python train.py --n_layer=10 --d_model=448 --n_head=7 --n_kv_head=7 --head_dim=64 --d_mlp=1792 --vocab_size=32000 --activation="tanh_gelu" --norm="rmsnorm" --norm_place="pre" --norm_eps=1e-06 --positions="rope" --rope_base=10000.0 --rope_fraction=1.0 --qk_norm=false --attn_scale=0.125 --bias="none" --tie_embeddings=true --parallel_block=false --extras=["capped logits"] --init="uniform" --init_std_qkv=0.0267 --init_std_o=0.00596 --init_std_up=0.0267 --init_std_down=0.00298 --optimizer="soap_variant" --lr=0.00311 --lr_mult_qkv=0.4 --lr_mult_o=1.22 --beta1=0.95 --beta2=0.99 --lr_head=0.00898 --warmup_steps=200 --schedule="cos" --final_lr_fraction=0.03 --batch_tokens=131072 --seq_len=1024 --doc_mask=false --train_tokens=414200000 --steps=3161 --dataset="wikipedia_en"
Each number is 128 + 24 x the weight over the matrix's rms, rounded and kept within 0 to 255. Layers, rows and columns count from 0. Numbers have three digits each.

# layer 4 MLP down (transposed), 1792x448, rms 0.062, rows 1073-1179, columns 256-319
109090100122185161118118160134118187136117111154123195084122131131108115155119124114115106115160143116121131114131069122105117149059123166079085142122123140177152113115129154138096142098126144
126177139091147096129120118141086116142112139109148151114150145144144143147131149139154095141117149131130155128129133144166153127118120091117130086135153138096125105102096097110136116134133156
131103116135139128122182126120150094146144127159124135122133168117099144139145139146152127164114095119130127115128122130090118130135132146123125133134115131163140093103117140135134183153147159
140130133131107120132101121069067111133076125134130127161146145163147141144134147164115098120105097134114131130102123137104135130178135113122108153120080120098166116110101150087199139136136135
115148113180146125090145101123126144124147131195165136083114129143103138111114128113122128154126139148071128118109119139138100097127140085137135152113136123119114168101157167173111106143123116
099119155135123092096106147073146124143149139119104128144125116132084172102160116140099115166109157112122131083107097094134136148111166116108125176169152103118093137093206099152129091118119129
135110087135139139127130151121133116138092144083099168141114130068147134165126127118136104129161149115134135124142114139147113104109137132141115103152088132107106137103108076147153154098142139
146151103127135111091131116139150205130142114139098092135150145151116123162143148134141121130159135126124186110124135098104103133133122129135123081129134163171145115141127114155140154168129138
111111126126171151142092120159109174158149150124142080105066125122153168139122114128147145115106161155127113104134137090062157104114102174105156098150114105145156094099123098130136177073139127
128072106140116148126112117124155139142161153117121140132136117090140162154156162158155119120093121123140118119130097158127128141132126166125141150091106103151094157157124160163091127125128113
146140117142145076110150188096107103110137155141085117142112150146089131131104121124132126044077067090104118129136130100115125159165101123150095094106115118177135113142130139133124120106141124
112084149169163111119127155162105113119124140074153125134100106129106158119151114156150128150114159151066122134115148155173125131111153149117136102143132114105131113131142099101134160152123129
117077124127162117137122140137126156110135122132114170144160132099108111122175133143138151145153179110110134137113100157128097129152120136126131128186138134183130102108117111116126143123160126
088157094144104179129137139138153135140094170125109158079145139127114155099145120115155105140134141111106143111085145140159157115121087149093124132113113107108095150120157094123079161115104130
123168120164155135118094112116120104116156109140135119177152131128112079104137141114138135142130140152147111113101101133115119125155128099107193096126153125139072115107135152117107151182138137
118137159120160108137134137122163118160116157143128152108103118085089134142114140161103083116113111098113103099116119146096141138172106108126174152129130138120144093107119174128155160111137106
130165133119097130131164115119085108133118140154130156172128153132134086145078149116172100112131087141133177149136139131173118153165153118152180153139124165118169127137066128143106149133118115
105160146100138141125139129087159140120172100125131120140163095151136155113155131136111121138133140093131132118126094090111132097093131180120076111148116127135140126175140126109183098137216107
133125146133154122059114121140106128112125161122123151134134080094082104119180139165122113118127144138110157117137156111149128141069155122139148081142143107114129112112114116147103126129168090
125123120132099175175127134107135172125191157175106142153116138141181142160139120139118118114141135125138137124113086125137115162143124151110130157098103117135067104096160110121091140131168135
149100157131155135126148106132112134143123106145162166125134166121149125123136108083116156161106169159118083167105145123148131073128153146140130095106108149109110119129191143170144155117131125
105071096124133103102145096134139118182160121175089139085175148114142111126108154115106147150164105120144115131092079130137144155129120152083121143106132135132112082147142125093143138121133111
124164118112159160162099114123134097173114169089115145094108121157175152141125126139164108090122119114090119110111097178095123109111102113170130159128109125153128129137107120122101123157123114
093141132101167094115108165176113108120103160139127139147112126165117146124100176177137113126126069135160175133096113138114115152176118120099144134131102106136118143154151114133097115112085108
167146100039119118145110194115150193157139077137158142135141124121115097096128137143160110147125127118124114138102131142137125123111102116156135149164136111100141152120143177121105155127109120
164125126105104172093173165132092124159114155172127110130135113120149140121100140104132127131157097168113063110150131175170097131126125102102125176127125104186123141147114112103152171131154132
152184129113129142139094113142140105144125129138073124155120158118169161165115134152138139161087138144132121107132103167119152091146110112087143116143155164102135113131107167160127171111177137
070148142134080144111134124118146100148078147115131146149172111131153122112096133119134129098088127141128129139127127129164085076164095128144127127181139105149141188135136136097116106112107118
111100132156159113114127135106130091141118084143101097120145146126130123137141095146102137135113131138141108112092137142152134124111181148072129112152087131127144131158161138133121142126121128
129123149107157135136181147113168093106083160116131105134142089092129162156120134152156120136123140126157140153147154116094100135101154096106120146130128175160117153119115095126164142131118085
172111069153151147075168153135083169133154104091093120127084175077072161182169199117144129078161161117087122148089145146078124165119191143115120149155137098142134134093128070161136140142136132
125110137121112119172125191110137129110150144134112120059179129154130160142065165142136092134108125160187138126153120106107129111098177113129141133128103138122141093119116177131137125124163140
123110128118158120117141111140083123151137131088134113179130134135131086098109097184083074124124096120132152094109082122096081098121110151141111117134106122122127100104090077129122120090116149
116153129140128120149142113148105098104172133124115178118097140114115109122126177121098142123174121125133116148122109117113129097127178106119117148127119121128130106129143141136143138104105134
108155122111157146111178120145109097094114125105143140137144138152103121135136105118108166176113096148125145170146137155113122131140173128150124115152110116083081168097141144102116123131116167
135114101098138094149114146170115131128104132152163107133101084168135105110135117093152164138149097134118149143096155123094111138120146102152138075103136142113140145219129103145104116119167115
078096143115093109134108097146150113117120105126169114155096150159124164097157123108144125161114105119161117125126131112124156124141117135128126139134123101172093116100127142109084133076124112
144127096128139108114160121108126087093113134118136128131135122124131160138098120150119120129086120127125131138135160132162128074195134113116139136073112117142144124156100098134127112060159136
155169063164073139158177136094178077140180148119105142088129125151160152090151142159149136118101146135157113181116110120110095132116155105129079112116109166094125124125148103122122147177105166
144065080109164101101144143116101135116094142098099076130174106136111130130088139108110140102126146101102125126119119136160140124137121111126098125143098156113168129131158141096163143163142106
115131129163096128128116137142121131143128140179175168117127139138154131107093145136157125129098113120123109109136094089117086110118089171188080095160115130077140107151114090108130138091152117
141086139111120118072146121159129110114130136111134068162157123101107110110170125139136131104172158149091137099134067108137108149111109114132109099134105140159121123129125147139135118159119140
158087131169184115157120149136089162123126132133105114139133117140137163125105157120101106133113110146094128115117136058152142145122131125109125144108133184093124110150170108122121133137124102
107056133140130091137124110145130151158124096165147121129135084121123137122124126117160157137154124073097123175118118110153128132123088200135119147140140132141143153125140140118106133121139132
104060140166126101151115111106155104124100118096139153146119116105150175141139093132116113112148163133138090144120135138124123140088147135108126147130089124105108146151157114140107150114124130
105104104108144141124117166159130177112111095095135157150139106118124131160135091172081096100158135120116147117167141115124002140124140114141111110132079141118152115138165152164122120131119135
102100142176161078104124122095105124124116135129126164105138109133149166151169147117143138150157165098095151125155174127107148132121109151150114133152109175092137116119104107094163150155108119
117138116142126174167117116129141121128114135097161129115098120145130171162131129105112113126167178134101139110104110176100188122121120100156114148145124127183130143138097142121135125105106144
155126097147124106125119118117130164163133163127092106125082119113099116142167132121129112153099104146081089125121113117108117090125134124115116113130150101117119130156133127123104132133122144
130141137124190119119137135208121143160149121080116141121120142145138119104116121104132112123097099144130100127110136128122139109115136124113129111124125151124120146114138139153117140151107129
142141115150096110128129157100131110182158161161157103134128116149104109126116112100113156119082123078091166142151154137179082088144119125137124095138100144118144126146059094118153132104094139
105144091134123121195125147107120107116158158148144120140136136121138109089147119133106146095097141142143113114134139123142133112109119116146149149118109143180128121142092142134100162109154116
095131144157092121126086104149105108147160101091144171140132121187115174100125136165136161181133109090140124140103146119121109114095135110159139131081111141132101114129164141152093157145108118
121084138122146158159128150136136148114137126109146104106107127142142092168099132109138125164132118145177115143106132122103131176142169138119132117128099147120122154121130090147116136139146122
128117102139102139152140124176147127057153172114141123145105111104115154103130125156110105106121132139119123134118118125155159097173170142118146172089142111127116156136131134148138103120124079
097170146111133136100158090149168139116132154108114153126143131159135136116161129148189130172111084135130158132152102123142149130145140112129151148142101084110088142117167134163125119114138145
148142160129135139139145104123089152121111141122116181143141119126117122097147133114157118122128124144132114129148169176141100130102122113123165118102157146148128134133123131184114153130091117
160135130099098126124141068155154164100119134150101121155127125121127120143134148183128138101110123151145154107129137122106128111113073087161076114122142138134116084134111100109126129096099163
161141116115117119131091131171166144117103123090135147158124103141158134166179159134124138109122102116130096148147129123153121130136101163157114101148155107116168136165148161101128121101100100
152148096118159097135118134133135118129099090092102108109129143123122170117172121135105151153161102130128157092155119139165129126159128135141117155091125152164139130133124121141173078181150174
119166155136141108105142149104151134135173110150110144158137150183102084086132128105119112105072098060143114156123049098143186149126115085143149157153117104108143102172143136180128102073123168
120153130117143124178132132137127064130132183106136139097115164099100153119107137139147136143146109158129058117094105122145171148133117118148080104128141106085096115104162151120094122170115145
126117118115092128130115105121129111138119123161142159104154177158163120120081178103169092137164132137141170129073085111110157082122108131168116123109096160101105075150142138112155101105171131
110135114163124139142132173143085099164174120145114126144123089107197138148162122119123107108095097135138116079128131104115115101133158126096089141144138128123112127113111169144124090100070100
124126147114123125120118158145131138136124132138169109087154113136130134162110130141128151135104120127132111109161114150105146112132153144134087155123156113120134153163137115108144091114155137
137118125127136147102163134140100128140125128145146154125132153151140144097114156129126124134161115164131079082107149108122141119100125142107096118128107119115095109129112092121170126111120129
175136106097132143107149118124138158133127088128151081149123157116146136082138159166121151108101113079098147136098149116091100104129164117105172142137139120145123107091134101124190125137132105
152170117140122120158177099133119171126087154130076130129154170114122143119144151156154143097097122097083090127163097136128124106132130098143116123156111116127100131135118152142142110137121133
126117106123156101121145130136152137105133144105131112146103118172141125201134165114093167091107107137148138138132120125126158126127101158179137106151153102189167111134139149186129113152148116
124120119141098127091094139122137129116110094123150168122154145126109123068127112147184070102133142078123140177163119170149095113124126157105133149129086135164079114112113104169103131122126102
170122119126078141083138114153159130112187159163152107104138110184135162139129140133107122139131136162069131113117103141088116144081145115081120117108154132164092144139105111120148161117137152
178112132149064094131110136150127094108145133152109150161167122184110101129108101113157168113110080121113119109164164088098121109115126154108160133067138135095119100134136130120130123153095110
116095105149145163139127123128178157132138120140143127131136138165144122125094167158099139105153126158118122128153128136122124126126151128104095093117087140142168101147074146099105102134116108
150144166134163162141098128132092112138147121162116151105142117103152131094158133118113169142156137129129133137144165122174087147047151114110145155146145149130127153117111155085125129124144110
127106090139150132165143096139117140161110139107157136110153117109089100115159120152147191106134134103136145133133099139127145134093129127110077116126147125151123093128086133104147137170111133
195188107125144118102099107178124139180161132145115110129114138131136155098112142093120116133145146135135130145133077129099132156121109140160090105121111093094136116151129162122111090119125107
114133099082113126125129087167101138136167127122130136154139119152165146123112136179157138140152117142109113115156125125117094118136099176145101138090156150118117085129117151122121129101118168
144051113130128143093150154133097132152109116151149112139165111147151136130159149109131125109141136113120120125124123150121142124156182149100130106093117141125124139154148142147093150102109126
135143144101097137155126133118142162118130138107159099146110162083134142131152107129146137094087139109147124125140124130104162125096109124119133152136087167099105150092173101120148128142113159
128140097136168126140140125140140143145101103157131154133157121135110163107140088139108099140091105119108131147184134151130126121107121124150117152076116148096196091120123129144110136096117106
134106173094125127113146096157107172138114142147106122113123155119113103134124110132113126111116147113129127143080111129147140180162117149114156154136080108144106119105116094097127158125125114
156075115157116139114148148176145134132116123140083125106094110084145167126154159165139131100140133131147179137083183126128151159100152123112154127116140123144121146102087157191126096113130118
158151149094147146165103148097126162128136124107123164112102134123135122113146115180111116148116108156083158110101096142111128130129162183156149106153114084111137137116125116161134114139147153
155144095122174118134093075121111123123181112174103122159200115130085127140145168161084150100125194113097144179160124073098157122175139157099124115122127138131132124115155143169144099101140071
116141146137124114147151132111178106088118099106139105134148135099132169069126109112128123119137181120156146117120097140135134140162155142133108136115134129125151176154147140147146150164136150
112144108131144138088054109103100123169106106129130154116097099130134132122118155165137126121131125147107115169124136138123137107133118100108144165151157097097131153148143122116127135155161105
125033139147133116116135113084145110158160120116169140159166108181114130090112155121140106111128123161164125149115126151127153113103151146167089137143119110152063124103089140152109113140152153
110113131178167123165156125129112134141145118168136125092128104079124123104085142179174188116084114110131106167187107125112111079112132085174110129148129122154108147148139160133144116103114123
143161122137121138153161104142148121093120122085134134113142149105147150153170117133084155147101171134134110148105127140123151124118149137146141141122136146145101106127150107170106112128106135
140129151146091108115167117155122103151157106119135146121145081130136164140144119091151125082157123134151172178122123131121129152152153106142110157133151105145135094150157121163115164116163138
135104108134172113141109131194143123132137093140099106139142126118121110169137119142120091116098084124117153142109134115147148159134165155149109089094133123103123101125150160126112131095158098
126145130063121100135134160127097108073137146118107164101148137112131148120148138134164122163152120158144165095177100161147170090085115110126131158103092155138100162176143108149132136165163109
098156081129141087174096184128133112185103144088117107166116110114131148105160124125135139142104124129129145131079119166159127097112099154101104137133113147130107148133088115119085152143137110
164117136114115121178102173105100134140104101128136134142150065155137164106114152118107126127051111115144101159153121137082098092133134135155072131124134119115155107120158139108124142094140129
081182153133143122074138103116103096127095134152111115120155120132087111114114112131179119076132116091099145182103106106113116131151110082111119138083134139128179138130108168116145097167151158
123179120137135136170092121167129167122116077138175139112162122143132126124118115097137113110100126166131122143118163116094086154124132138166126152095141094133135157100143156140125106130130158
083185088117113127153136127098140153133078136112141184132131169130116140137165168114133145128152097133141136105079150107074123116141154125111112123136148132114101121083122138186138110089178134
135144130105145138109145138180134111197154131100105100174139072096102136167132148085098142168133120115143106119126152125121130101086172157109122095123117192138144120154159081116141115138116089
138086132141154152111099094121120117165163127146147108145140137141114102161128087098162180153121124137117125180107109135115108129119163109161090100065137109134143156119097132144080130107113131
126168132089143164161124135114124107135156134139097166144141142147128101118152167137139152147145114097119137157122149114117142098146141114057122092108150122130130130108126144109131119145145144
130141141134135121093129162109105113127137101119109145128111131115151107164157099171091103145135111132156178131132160171140114155123097083124093126121145061116099109122155137132120107160115220
135152111145125148130081125110134101102141137142124139099124115141094168144156149089142151115181156158129098138130120137156123117145139097163126105114129140158106114173167113125111128123123152
084169109131172107119174148144098103123150141100168158127108112130110122156153113160099152117141131128146123152144092151167157114147163160143167148144150142114081116151099090126110105110138078
137129148117100112139070084055137109108149144154147141128126133083131122137125126079112160135143096120111108159150107176122167121122117163192093137099145111169182142123081153112151175185146155
107130124140131161155143107168099129156128114131154094116105143146139092116123145129130129160153177143159103142153140117069108140102142114154107113162122157124135117131172177135096150140115128
130155156141125120132163095182121126057148139126158121126115166137098096115139130107130106138132133126121125137079168123150158128130111154124176145140110126118157146140113168122156108116119095
109121142136126120141107123150127143117150142135151115129098117162141105108095113135126133129141117118148095111127163118090115145114171101099122159076111086128154122127120134107152118156147171
# layer 4 MLP up, 1792x448, rms 0.0713, rows 1074-1180, columns 256-319
168182113126099161126149136109102089111133127118124163115141111124132104157133137129179150133116111111120126126127112145084143113138121102101134108178137140165098068139143125154110081156131111
122129097167087161144149113157129104145132116174153132110112135151144163132118152090146149166103139106119151129087110139147058072133087118122164128117140146131071141103054139107108126105122105
154118179136152119126168140162153111136140151108102088139112120116099134140186188076116103130152132082179178141103145131162089109143144142123142110114138128156110112123147109134119118122103110
109145147127111118154103126138109158128124112106141106140151114113098136118147128132080099118170157144157120140186087126142122134145120144168126089176119129154127134144140103069181126098133129
107128144138127150120132134127155135115112132134148115140089116105120153120097107119126118138143119127097105122163086146102131106126120135138101091115147072145121137140094099101140121047135148
091153172100130143156178146111126146126165118136148134133087117133143131147141124101113082145134104109099156127113165133132129100119130140128117124111118097169157122121101130099171109115120062
160179123125107146180200134164131119107138133113131162138117123163156093105119135128158160109099104137100132155105148178124105134110070148147132167132141113091122122146117094118104085113103124
080128134146151132136115102147136149120103099120145106121120128129103110144113130117144120153151155134126129122130190149124119117175106159112113147114135160113142142141107113090145141143121146
098162132133109153149113160123117136124122127092112101109126120167109141171087106112126155140110162136114139129139180125082120129114136092116124097137125145101189135153132118130107134143107127
158137123097112157119103171101097112137148172115112142074112180130115152082126169114109105122129176146130150105159103110115131117130144125136126110143151143119133083122113114119123117115172137
115058128104106147153125124153080139076153070130143142130168122101160115122109148115174119119131117131154123123117115131117106127135108117108084118154131125082113119115114120112111131133127118
125117116119103134148104117167115140078159137129088117106136095123121130105114120165084104160116134152154129110122113148121135155067118102158129113132186137104119105120108073134139103078116111
147160162111173120118100083102091132105119111124111144133127127121152157113145134138164101105111161135104118140122114150175136111100120131124177147144121066098140141115158178143177141132128123
159168133112130160098130120101139148146089131156140098087148165127151138113159101131158096126106123133163083152105174088116147117092124136149121105106107111107098119101126137124126119102132095
116125134099132131136121096107148139172123107134126146124121114161125101086155090130111121106086160123112142151124125113113128155127147139138108146138142138129138118089144131139141112147100097
141134115115111091140096143169085108132098138134138116140151127139141153158152137125097102153136115126086111099129155155124181120106146173173128102113158166144094158120084146145143138151134129
164129117123141166118165133105107128101123145108144128092106114105083073201123127110124111117082147152151136128109064167114155118125109173137117125083145100158120143137113127150053120112137121
162120116160100155146111138157120137125127101152108089105123133121106142158090112132159175140098142137100094156137150134132135127115144150079124121156152153138112077134154132128135113083080168
098148136133117136150089133128128101120081110115152125095160132125126169121103139137121129124091137142106148172121122121131140110079096178173162131119136168100133109115147103195116122132112105
130112116104138120144124121135133134136139088141133110152129100107154134124161085152160115145142121099154109113150143140154143123121099139142117137136135151159101126115115086099107101105138108
116158136102093149082152134118054077120143136134132116088140100114143126098119128124144130115123149122123103138153144088147082101099136106101131096124146131090155134138114135152101139085116111
109163139104112124143146159160129120133138137147167143180128132099122108069109148130141136084102088129147116089125112118101157172112084087121092140135135106133120159185117151056105093118127135
126124139115126137124095090155098133166144119108157100082094082149114099120153102141154204139137158139116162127138136129149101145113117119148132112145167110165099136124114105147116142157134088
094112104132107136104150130142170170124137137130131089124131169091131114148160093143154110091146141122079179107133175148147067111162166137100123109104151186107091123107169139169107168106132087
095177146113156133157101161141100174134163111104161126105136151126134105089132100112117104073160163131123157120149128177110154121117124136099117129110124115085109076070127126135154140154131099
165131139118096124160130154167135176111157078144171145115157101108132077097131145128086102127154138119118108153124100136176122118082118162149148154127124120152101105152180132129094159136104130
096109144163137161115144121145112128119125147147089166159149136090128131126119149183137125101106188115118094134107134131130101116094096116136127139125129112125123131139165186150083104132134161
099147168129141120122112108178129099112148106134135109113153128139124135155107125109157131153127097128167110139165137110113066121134159164165152153062146093108134090134112132086142125152128121
146101137144131141156133110098086113115121165133129117146126137103124097150139098134136160135118134114144113109145094120125115097098075126113119143118126126119132136100090108110116162152148103
076126120127127077142096056103146140137154192134168165132161045111130169122094149143144129147079129148133131116167129108126096100133043133119172144075115106106138164143192105101148134179140143
142123118110115170117141157147142128136182112151156084135090100105095099096104090108172144099129139123118098142148116127128145145148088176130173131146137131139157121201144118150083146161153134
074167176098086144141116157096116164167118153166126161083132121096121088111133104108155095117173101142142119132103108133096130097118158126131132172149118100123134133146124141144102148098157175
163089065141093138137150128154156103135139131085095116160143122081108134129113129125133125114137107101157122132138123116144136138119111131113101176157187123128124138129056170162172114121125131
140138132138159100097161139131139100098113140112118137158138140120190097104127137154133141152110126112122163144122089127132133154123079134149141154137071105116169115158129140162114132127118107
128164113129149156112135141133120147110142158114147107133124073101168154145159127106109125132132123147163136089131118139146140133135120116099135112111132131118149091118103147125123169171127130
138136121119173133105141143079142149114095153145145092118169111132120093090174131110149140124154156144150147112109113147140151128141078106104121102117103108115132135087149087120089160152162141
137106138139122118105140171084119128123147157161117093107153089143116108112123106162127117108145167091120146132109121171148135138146117080073120109125111129090082123141174111153147131131101159
141091087125139104176122162075133143134118165095131153112123158095127165163084165097120162172151126123122108150108117116077102117139109089108127155175082133150127101111064082144163158107168144
147119100149089103151099108136143118136144139167147142116139120113106106122093107105149097134140154124144127174098097116105101105112113104093133170136097166154118080189148159088084110106098166
093113160094136130125136167124140144087151134145127103129115136106134144091096123156102100122103117144161154137128117122134099156161157117147165118107149153167082135110141121165123144090160122
084156159136099106114100138102096157105125138119098106066155115088150166118128164124096102138100107156157082147149119126062139130107127103116122118061098080123107169107110146082150142126143114
084115095132132180136140101103120069131112110134130135111138102151102074148147122172108122117112115140148112103130122115126126136134126080125156093128096174113131167158124112132120109149124072
128104088119116107126114149148128146109105131136137125150133110109139109147135148118114088151095121093159138198128123116116068137125146079126177110131136116172150067114097125110118128141134124
134096119123114160132126126115136094139147134088120129130149157165138201131138131148134063165122124113115166130076111096092095107126126110120121153156120092121128124096111166098134098169096135
116080105139086131144103146174110086121128083136130092129124156130112136105124103093190108130120161098112122110131141084073066136079100122179172155116115074164138107182099071166095142088133126
081130156117127161135137134118096118169105144086153140091125161109124139068112164115114070110131125148111077151097150152198173149132095187114152143092158103113138145107142132151101120138133094
142113107149141129144166098129105088112130146132138141139140112122116107143095123123102100153182132130118113138110124202098122094098125142126137146086111131134136139112152120138129080165147113
178143165135124116090107138065069161112098098122098155096141138123155114174149101127134122127097190087099110108145133090138151115149125109142182097148105091111162108096143140151136147155133114
116124117123098114140103152166105132116089166116093139116128129121092142118132145101098128149166147142147142145131090131159110149118164147141112150120118158179102174132121140098142126126110123
137126096140093122142135148135121109136145175134127152123129134125117127116167131163091157138123107142127086135143116142103116101143135129146152154086118104109101095107162079165128120156082125
139157131156075118160155131116095107124120106097147128167149144116162158055149115150133108111127125157110160150153113142115086145144130130083136100125105147172168102134103119160152139172139121
112129148154165139155130135155114130114137142131137132090138148152097154134137120116131124118135084109113095121095087153125115140148063116114180100143125095085102119099106128127122148107179092
176098124153110115091107120092161134154115119176132121137060128122114117121119069144127116149127145149136145108130153091159070114120083098137092135100137132123125131129140119132148140175152128
099092108070129150165138106162141082121149102124131169153146128090116121142119132154135163141106166107171136141135151169123140133129087132120143146135131134142126125131113139136097144119137137
108173128115120085138113120124138147093151115115108112151109133135124126166155092114135148112165152128166121152126160100157123160130126159151127094138174076161105164138131096125097104133146141
093100084121121155138113145130128144122121087127119077139123160109128126141111136115106174150150171125125119149110115154127130135114138120078101130141109121113120175118149146155079079135168143
119091118146126140170140139165132108136095069122083124137158168079097157083098113134158114098105132156128125088114119137161155063134113101133121136130175088120109080101150125155129092138139154
117105135065068123155105077102126153154117156101132093128130156143080150041100128129170091105150122143138203117144119146108098111121120108092103152186121130175150115102160093095114155134128097
143098126116105122106124097134120148097186109143114125151122161108130126114136107100120114133122128150137143096134150096138108157150177171127131091170107123111152123088119116126135157127107102
136140141091132112119154109117141122107091144127112104125135092157137101100138117122104117097129138116133136092145148101126155092146075167129132170120122141129163158108134164162125131150118092
128118160170106158128106125109094151126146134153151123114115146140175101113108103136164122086137122143066133113105143097134114141122144110112147144106139116150107104118109102126170163118126096
098110120173118097157124131183115145127125167170133127109119144155145141081141174105129140193154113123101069099166110140115121116129081132159098052159144132129111083062146109101154103132104126
145131119148117078086147136143162128103129131165121110099135129106051068123162146137167077094125139137144167133164117136145128125147153176117161104167124116104103118088101094135108155153131156
187131151120118133137149147136138122119143147136166161120131127111126106099123139138105120131136125119120140143161151154136142113156107126074112119074128082172130107125146150110173130126148118
153167117142106142174123162091160116116125118133098117105162129093116142120141099101118100101130105138129119111142124140161121122125097109178106158125132137190141115132160195102089158160151150
117124123161151112138170132145150125138109145121140154106144162125169154119135108142134141140105128129147100125136108147121146148137157144149125124140156140109100168128113157134101136145148176
140111128131122105102149126069128174145113111111120105093117133155088153140129098056170138163107111119143157123120153147127101144109140111118127129077178153086132118112112136144122100154146082
098121148133123134158127135112156127098130101144096119127138129099130148090108144096119132157121142119149167090106137121132121120077137089123102139136138119128126114102102132113120118137139121
116179111107142125105116119114129139115140117136106127136151119123104114097110141155130115120160111112084100134179166130153137107144141154108178104166147144148128112135086111101102165114125153
157146186126142140142139109128103102135129099144114127117108134089100108152125102115142143125124104117151177131112102114139096123152108097125122146145158114127129158145101131096100129118133113
117115141121102118130148163095161095149153149121096098160123119126138112118162127106132107126125126111171127094147089123144129123079146087110138139121062085118115106165119093148161089159129194
140112122079088137156131100142092132121147085104114150108099093101112155110147106112120178129130128117142098086087133145170125152098099151170105167175186163130181112120096131138125103127128107
157156174161119117119148117120141173126161098158112174101153153116127112142133104130125127147128102110125126121145147157109120091138102157130112136156136107186149147083091098148147080105122109
157124103093149110101132102097120145114138147151125101129104138140130149106112095123179095109111137146136127103089135109127145109117109077132163096133119099149135154143099111097149134136134122
135154133139123135108147093143130149108141119092114134141122147112132141141123140122075171170121135127138122117113128145134120127080115112117140139144077140126121170155100136125100161095104134
150109125096129144144152132122118108116126152099149143124102104106092151102160148142103123153116163155127099120172135130123141134145136135133089139122100078136102144143129172102140136111102121
173069144144128130138131078095145115113157125117097137123120131121101114126094148141118154144132166126086139099143159082147158098107116106165101178120128103111142168137092107112108128120137152
132121075190121106096155082125137131121125146155155122159122144153133129126090132147118112119143110155114139139140157142144098090137106123144164149129133150126123140138118146146178111085159086
126138087131157132086127100135094096117133133070144114123127108136112094137154127166157146119143154117126110135114142103142118116096107107139131142117122133109125110142115133140141141129141131
141145123094152153141148167139147143108127127195070105111148119094136107113129126097119154122112127158151130128169131138114123138127162126126091122121162147146111078165115083125173132134110148
164071136108125181097142154135113107136158153089126153104135125124147125132163117144122155141143106121132131087129139107138119128140082138145125130108138090090118104123148177120070091144153161
090158101157127174112098165163116087121138098124122134123125143121092151171137095130165157120139116085101125081123137111158128148135116110116111106134096103133111110124132177112112164142095113
172102127113139125124124184093133099162105144155141167123157152098171150134129112137159128106125099121097115105138135145153144117153078108131147127142149112132113134170128139158165105146122102
152128122141103126143133125120117127149112116116138149152088158137082095123157116118150127108133144150114152093167089115150111148116129146171125119122133156182112195129110118134129119120115128
115124101160130100121113130110155102095147112125150113110130120107115111097125168142103151149057123129093126108111140087144130123154155130108136171140105147154144131134127101150097169115122100
129059156131142150148141102152133177120099179115115135102123162109157125147169105145133112137122136131131153075109146105178135154148134127115133161139121090132168134131168142126148113100089171
136088147145140142113107137112125173137136132105130103163186119144136123106103160099126157154127118146108129120119133130122086141150128136083132113133161166101096095142109096143096149135144134
120167126119127125138126109093095134131092115118109128098155156130112090138107121098134120136123136118080134080144163133072175118115144138130116145146129128131125167112135093149140132137114138
147121106184134110122177100085107133132124133129123140106151133122086126120133163103121157086165136131149121159127112107119090111145079097108103103139124127144125093118113160142131113149147138
102160134107099123132123121191151126121096144125159099136119137105110096081141147108106157093126148134086134068077120132133132100124141137127173104147145098158093139173138122086123135108066086
085126134157129100138140114139126137123079179142127119155154115140108138138140147132177129163108167153086109111125110134096171081142120117183143123118119133157104171112131150109089150189083158
132101138129112084111166096093143102140130147133118138090115113165134118142111135142159097110136155118137139102120125157124109090128133138135101127115146117118172121094097133109159122121118139
163133114173120135121113145121128126150169136120114117158158130140153071151090146157141088148125110118173104140128156117161146145123118150142124152157094116100136125150112112120156152127123098
147093159090123119153135128131159150154125143097130123146120134105149177152098133126103122133168119138108147159134165159093145142140132117153098152168112163110160103134124148129105121163135128
071135146111087122102132116167132144109089089105128099103090136124153129092121145077157127130141146116148154107148076117125155142121118153089133145129147156120147126132097123121129146158131131
094146126183119149128116145121102113119129130147149137133108118120164126136142146115110143159167113118164089129174144117104100128080159105154160105129137153136111119104101101120133151105130152
132172144157127168137089113111120173110129124145159153119126144119143120107097101140112097104099127091092105091122150140143135123149128121124144080176161109169091140084171148128127135118160132
133130140114117124079140112147138120082120125143126146130130163112154127141171137128092126109137144078130158131137104110132120113100142113126101142168093154147108125102141144141128147156090103
134172114147142113160129164109126130111113130185082102157067117129122111137101132121163125083131144123091118156133127109156128123148125152170117123137136113114173114104141131075107142146074081
137140118140087149129166097139139124133123145156119136144113167122151166148138150102120105144100117145111114084153114188115147129092114157149141176128145075161096131138144131132103076137183143
097140045092143159129136119093180141145141132149109137132129157164154111112098139144121146106098100108149099131117136120154129089151132109123105127096127115129126141118124150119107110106193188
134141161124102162106173134136119131077124108124095120118147152153105168179126129118137071152145151128098129155166133151105119123109124156136106173099143128125154146139118129150125125089117139
113124141133121122148122138090049114133114176124123144128100139124130142147139120145143156105134143146109144159138117133102073106115137178148113114137115109102157093143105137146133117133111142
130136121137106124110099096092114149125116138148104132154101124115134163127131127133168125129110120130078122132097096116162126117163088131141150112104108090095122140110127146111147126131102122
091079161147129137109120111163108138131180087132101119134130078121168143163131120192111149132137146117143136117124145149139101100157142126190108133084129067132102114105117148069096152093164135
119104131120114104119079133134140114117130143113125085165137138128154123134153149141133081117142143132117113125113111128154133108129104101185101158139127137160110147151138116148114146129122100
153130120097120113117113120120098127148140117147122111119144177115092106109166101143118118139113110133153097107111162131080098146196132137119147092119142156116112124122098136150176109121139138